config.toml
qk_norm = false
max_grad_norm = 0.5
final_lr_fraction = 0.0
doc_mask = true
Each number is 128 + 24 x the weight over its row's rms, rounded and kept within 0 to 255. Layers, rows and columns count from 0. Numbers have three digits each. The size before them is the row's rms in percent of the matrix's.

# down: layer 12 MLP down (transposed), 128x64, rms 0.192, rows 3-49, columns 0-63
# up: layer 12 MLP up, 128x64, rms 0.138, rows 4-49, columns 0-63
down3 078:103149158169173142148146109138120128106141066095113141104116110097119160077143126122094156147155128114148147145120126165085137160121109087136092155132145132124106155111147113142154096135125105
up4 100:143098102129099094128135127114116129116119140141179124118095111083140140154114161101176124159133130139054157127113129136162162132165116144092154096131105139106133142156124139148109132132182134
down4 109:125102145075173138107138102100102154123148171125131138116136076136116144137142127105152103079123111105146158136142108163183138144126087145138158118097153131121169123126120098152100105117123157
up5 104:079138124110099120146150129167147134108112148140144120135131120139131052147116119117169094100145109091115121151109118112150207161126122169127120127113136120102132133123168120132154139115157104
down5 101:125113134115161113125118142141101130107133105112139136061125168140099138179178126090146150092116169101112144104148117093117139168172104134111093099134121135137118128153119147139133147113131174
up6 111:102112136125101152134127140145123096103125144098130169153129140091175100153123102131122142134130177116109160165125122117156077123126135149136140112072130122180121088105138134103161130155130079
down6 110:105098130111097125124136165139101131114183115096135160149146115106097140101110138082139153103153142171129145079134100186143125107137111134135137155108092120167119168118134088136124132154126113
up7 096:138124143139133114101127114168164111149158159170150100099112140143138104099118116137168134157130117120112106115113060108111170149099076111159107115140142085130122117126106143120133121182139149
down7 092:120095158166129120165116106117091128150090136089130135101141136168110095150112117113135129144156139148138162144138106121126141173100119110158144136096167150155099073101134107137158141082125104
up8 096:107158107144148164110122117132159154145095141165119063133167112122069101140137129111159112133138129117103101095153139135108122126152164128152167101091111130102128122141140139103180107119124153
down8 101:125124149119103144149121147157109163130112136115106120147083100121173142153153128136104091119078152145131140124146120136079146080107152083138131144162101163118122146117125139124143123130187079
up9 103:080126144112137180165130144108140103101109159134115119102102145146079139092130152106097161149148154120086161139154129119124116125115193150150142123133117122109105166124094117099122128142157144
down9 115:133148157123156121156102174120141128111081165116089154122144128158166101120127157148120118103153140124079157182139129139123112101134118096074146113128110139169130138137115082115109117154130109
up10 098:118121117140123135167134114113159114148119159106127101135066137133173155113154150113116140119160119124135099129148111109155100153053150150128092103123146147122146128136125133135173068151126102
down10 094:136111165093089117091129149154142146132131082142173129138173116148140116134085110122119099152106117139151137111122176133113123094170117069096111155142140151146107137156135115103104165122123135
up11 105:124128107109122186131162132146129101158122129103142116145106159109146086134107110124142105116129164096111168148158101126136061155167105156126120131139153143121135137165115141105149091147098086
down11 104:152148112122119091118095159139104129081109122134107144175128143184155111155112111146130143119057108141133147144083113129166093112117109119134094121120144136123106126139170168154124125159121125
up12 109:099121150096109118102164132142101137150111120158123153108068110110128114125113090154128145102133159088110099086121153132151125159132099130162145144088144101131130124148179130118161100156167141
down12 111:147100113094149111109119118176166138099100113150117115131090124144118126079138125132158121147137136124190131128203114136128126125097146106131107176141110133152107099110136112153112139113101168
up13 101:152137110118121154150149120119166104165155153134080108139082086138118118115127114109156070108155091135119110136148095137131090146129136113161100123125166120111166139121101116130153156135172094
down13 105:134117160147120168092108126213076136140121104113147142102139127142130094080106124120121142103145180160148125132144149113123133123123114155156078123130127105146110126132138125101161096117118148
up14 108:119134123108120155119154127105128153120100158139128100108127132084139136137186143162123138113130142128052105093103169135118112128116137112138119132121127140094118103152143199148121093167158121
down14 103:124110102108082083138124136150106136102165131123116150156115099140143108129097130149135128187106086143101154162157097171155136114130101134131155133097147147087166132124139132127152132127125072
up15 097:104128135103149111118104157102134146142127145093123129112127115085147114157101093124158093162139131117135101160119112148122159165122120166067168105119126113138167178105136119168086118129138145
down15 096:095129136123094131124122140108118171140169111119165134096137117138093110125145111117149132102126131163123130144106123151161119149122176103142149115122055162080133137123114092142122145144184092
up16 114:132133077119152140115145117104099141158096088133134108121160119139104102177081121141125096148140126141085114157137092119113107128165109137158117142109122140204160114130149138119134119161149111
down16 120:125108082101118106127131158154158126114149098119144129161106138095111168102162155126149160143137131141129131093151131127146116119131108107071091103139146125098126125097163164170153174086122125
up17 107:079140147107110129094166114110162154117112121123124142164109148089134089167111107093159149158132114132122150112171135131156129109106133131099095132109112106170142081167148121146109144113154098
down17 128:169118140120151171160120094111143113133091099153147070125158096082090141106120140154146132118119147137118145123117178113132147152112148126130120135147119142121138075098127139111115191142110109
up18 107:087090105097178134172117114172154113119131120129148151089110110154132098101121112102140150141136143106136118110159127098130131110150109151165149149140152105145142127129134118141057137159122082
down18 114:103137116152118128129166117150133121160124128106099152138105114154106132135098174131166145125116108141131157133109122169153091143045108152119122128139113138125172061124155111123140095148115126
up19 106:132148171127111143123075110147113116118088156145168132128118147119166113104122121111137109132139145114159111161116152063136146102151108161131119088129100101122110173134117155176112106123166118
down19 104:116147167153138137112116098128137090162136138113113158121121089170114162122094113123130133116140167130133154124126056131133068129151116144132136117136116133165137065133130118105138155104113173
up20 090:162144094112129148152116155118125140096161119168083118123108144046126100110147117149114107145144112118160139163093148161119151085131122144135158123113145163123093095122122129151146114138146153
down20 089:154085121110162115119134144052143105097159118078126119119109119141115149141144144125142170145169099154126139104080125125125148132146119126150123175122103170119155092153131108140110158111119133
up21 097:112109106147189130156149104129078141128133128124184098092122123130130117154126149114154127111107089151115126105118108119115079128141152124123122108117187140184100141141121130114156125096168137
down21 111:136056156131119153143135109106159161122109085132155164127120138142116115158093138111140123094145105123150121110104118121152172143145103091142099117177141134139106140143172094144119133122077117
up22 097:133134132091101167096143128107164114121138188096116077124139113144118086081169126100120124143169133137148116133136147159148159129129110103120102079099173086130124127136134137120110143108138134
down22 096:173104115136161140132116117127119125115111131098132145101107128089127139094140155128145199121150096103165127130135176120083159133097144135098106138151114127159141119085141131157109116134163081
up23 091:135112157098110126134181126078089131137077155132129084132128113091122159138141155133120139168187162145087114129116128104111164092137125158154121122133125092142117121134154119090131129112145134
down23 092:092133143116108113102109150126103139118123109104116147091115158150163119073100089191150140156109143089171170150134128113140123129137125083099125157152189127131134136150134123136137125128127118
up24 095:130171110120101140170116125135140107163132108110185147133151116142150145140146183142101126129141151124095103101106100112120123094115124132133118138102067127095157146134114069177139143129116135
down24 089:124125121124126119131121165103103133130151133132125092128118151167156091132132085101156131137131137134116116137142151071118121134127145099156139143135184128092170094125106142068122165161154076
up25 098:134177129105114131146151117081139128131103127148113158131148137088166123101157199105081128130125125136112110170119163139150088102131103093099157129087122113114136153144114140141139123166129133
down25 119:138168150122148143125088147140100161174122131129100106135118074150116151131069085146168148151126100140109113127124106115132163115138134117160103122171135140165110107140140090135124128080118115
up26 113:107093074122153185149128168116115087120100143113138138148118122125129075126118107097137157159116115132151120110119131146137156147131137127144143110079114087159119150096145090167118130157164120
down26 110:129119101097093138124139141194096158103096128143126099141129134121094124111130137116153154140129136142166111071157191103143087119109143151110109108139131161122140094123142108139130173128113154
up27 105:119138091112196144119126114091151124152197111130131096138095143124119115145109128116107121123153159124126103116155168127161116123095147137166130143086138101178101120113110147124117092102117137
down27 092:134104110110213085101134136078121140124134100110142154140164149153194095148110136115106126149140105147128118126156154122127128141162137128110116135133133095144110117145127112107148145118099082
up28 100:097137136126090089110162119132116132126155118129109150100115137143138124163133137116124154177135122098081097088107148127129131079126125146099105171092127153171090141133156161160146142091145144
down28 110:153101153157137133154088131160146131117073162142114128163134087096097147115139120137054125116140157124119144127151102105123106150087143095123159112143106157124110154130135117146121173111145142
up29 090:118109115144132113122173094140103114082104142138114124156098107149098145095142121160139159118154135120099135193119159176115116115132118143115121099092106142103132122127144146123141143198132091
down29 092:139148171117137086144101126111111165155127080144137124115158125140133178129093103132131122159129135145146100151090116085140141186113161112104146128147090138113130134114127139146145104077090111
up30 099:118125118164110106152124083162156114101148112125139096145137065107128144142110187083140106170152125130141142122115152120139117133146134114128143157105135157125151112181134093140124086165106138
down30 120:152139133147127150161136103139135117147131139129139191134105082127161122091163151115163100112126082133123121115086111173123140098158113135121148102151087148116116112123162129151142112077103097
up31 094:120102117118112128129089096132135150162110137153115108106110146123146090161116101141116140123157163157128147128110130140097122124120155089136115122130102105132139101145145204186063123109133155
down31 085:131129129173140104154132141123107120145103123127097151104144143157133138059127123161109122086152140081125121153125131109087146162098130102138112163123147106135082156090126142112138146115142186
up32 121:083129097102116117139191126128166120114100106135136141088125130110103141112147137112125114149157187151101161110133098113156138152115099140120158171124138098122106122164118119125127145178144091
down32 104:104107135097191160096149149153154120119157125131116097095124140154123100150119157133098094137126126053133118138083147110157100139138119122168142155094135121125135120117176139140138111148112140
up33 082:116228105127120096096110152122126121138102138129115121127169100184108131153127156102128134113142121123162133106122117130143129154172147136072094114139153129111141153110117154101125118122134120
down33 074:118085148141143156111177141117122140164172103111122142117135152138094113118123146121140132141145140163111101121099101100176134142092121113156121145164124171108142116087151085081112138092148131
up34 102:089145150107132124111149111157143115157116120134105106128147134156139110144135152159107146145126160125118148111149148086127146106101086150138140085102157131096167153138158047108140120121161099
down34 098:154126133129171133127186128113144084133144124131086126121165142121141130104092146156098114110134140118116120133114126125173134141146145157117139173097093115138128145060158095080114120146092128
up35 088:104170173156135101141097134148153123107101115132150119133163128122097175148059113112111140145111128103135097163148158120144145113149076133093144100116092132133134131125132164163124122109113153
down35 082:132135146116159076094110139088070125109147100129143136135154167112168150127094095115120111137121098130150124154114095113156120142132114132126117188129143110101129117136131125108150132187177136
up36 107:112131095125139133105171127094111122145117146114152119129154127145133145109142090088143146115180112113144167147096105140180127103098133159122080139121168066137127157142077132138142120128117137
down36 119:125135126162109140145150121133088148113131145163094112158136137135118140129109111138164122110102113184084096077192115141129151084159166116119123129137098138120157099149126113152119149121101099
up37 096:133104097144142122095135092147113130124150130185120154156135120071102075104137123148146132132130098124119147180184119121137126122133118112107119139111140098128112118126127166138124183164147086
down37 100:143107147110132126138112134161108113146103140110141165143131165170125120097124064063094152138135148131138127126082087116150163121140162149172144121141112157123123122102106125112140083107139132
up38 086:181115144139132140096098137106129142111142112124118112164140128115120149106187118129113182126077148153109125081128131133089149134115160080143113126159127170126142093133153096106148114124099113
down38 099:085168100125120120129149088164136072121122145147158104111111087124136129166085155127129131142159120071119144143145117166129111108134106161115131132095153099155123136130107153136129120178157142
up39 101:137135149130130100180144140111180101110145154163143124112086098120082128133118114170123146130089130154130119130105144115121174139125116137113089163123102137148173138129066104102155131123115115
down39 085:100149133192093147124096143145107136102123082064107139134144101120151138092087103132137172141142125116109140134138107146106118161118147150122107157149166092136096154136144130121137132167124131
up40 109:147119126116120124113144162158123098148116132144128142148156097122148141147119167114111119127197131117102097176086084099112123146174137136104077127067145112116132111107130137122140146120108158
down40 095:103146143146142117092082151115159093120098123133133149122139147106161132149096102100118158130134189110103122108131117086117153156162156142130109106144080124120158114166148154118161141137093102
up41 093:150125131123112103107177112119149109135099129138125125130139111166125130129186114098122112161141104139103094159098098085120113126129106120157122060131188128166149111127121129173125119161140120
down41 082:127180137168155179131113114121132149105103122088102108136137144101165151100151118143128149120107104091118130108148159090108100189140097129136126151135099082115111155106139115125154132158111119
up42 103:110108135120149098112064130158131095109118123126172151097104150139137142144105148069130111110139116154130124166111103163096181116139160119145122157105149099152120136148095087142114136117147138
down42 124:134162150125190111137100150111158147166161127157113141127122119139123175118111143088126119126132110120092105141087127110101153104149168088144125144153110156126122140135141127117068134091088119
up43 102:101079129131184154127137096148134157119131125126132094130153101132133124099085143161151114175117109126178141115101142159132087110123149107129119129109171087114121105167120146142137149149139086
down43 113:119147131107063128134098118117086107102152097163115131097126112133128129191150104127150132115158108126124139145132115125160119162137133143094124111142131169139162131116083136092132140122121198
up44 092:145159086164140127085117105118144131112137152097122069104156141119127099148127141084124134130148146143101147088164152155161107117134103113168070130124174145125146134146134109123115156127158133
down44 086:142159182142082150145126150101088093077114100095134136147096118142137164100095153145160134114131135128122149158153130143085120141104144117107076144161103141164114130132132126132157139109116112
up45 091:135136114113161163172096100096133117185151153142108122138160121144126116136115115088121145166158154151136122097100106129127144083128065137079120150097151128109127110137143136099134134124167126
down45 098:128141160118126149128133119121140119102157111078113191117132098111161138112077107108114136143143137115127151170140152146125136128112146077144118167123160097155131146078095143119143133165109084
up46 109:114126128123137113147145097132147115128111185124160136117112144142185130123129151151125117140124126066105123159088131133117109135069179125079152168134132163088102106131106145128114128128146103
down46 111:134103151119170095129147130128155138135084135118085098167121104147111134120101183148128130122107145117134103144142063113155111122090117149151074146096149105120140135171129131142165151115139128
up47 092:123099123111123180144128052131158139159165142110146116111168147132159091141159143147139141154115087150152117096176116129137113110091142109119122128111120166142114106136087123138141114098130113
down47 071:120168112130148104123102154166131118099102102121113158136099129132165171144094128110090146126136164090126135136119113112094094167115134097121114137138167097148135152113186110109130166152115161
up48 104:113161084138153165108148135091172125079138153130114092118119120155135103143096106136131110138132122118135117137120136127148112093197140136119105165120121136154109139182152119163099077121122131
down48 121:141156125133081156082139106142134173140105178161165157137095162091114159121144134099146136100079136126135114110131148128142104136111098090132117119144163165099135136142148131087132120102107122
up49 106:124148145068132090144088115117119110104144134120135102168110099139159170167142093164093111112110125128100144104152142169119120102140123131117167130098154120131138102136149161159097174119127139
down49 099:148127154111135087151113103122118120170091143145139108134158116136073146132160137101085101131148104132128128147149111095124069140127120105118156121131103135114197164152110148143121118142111166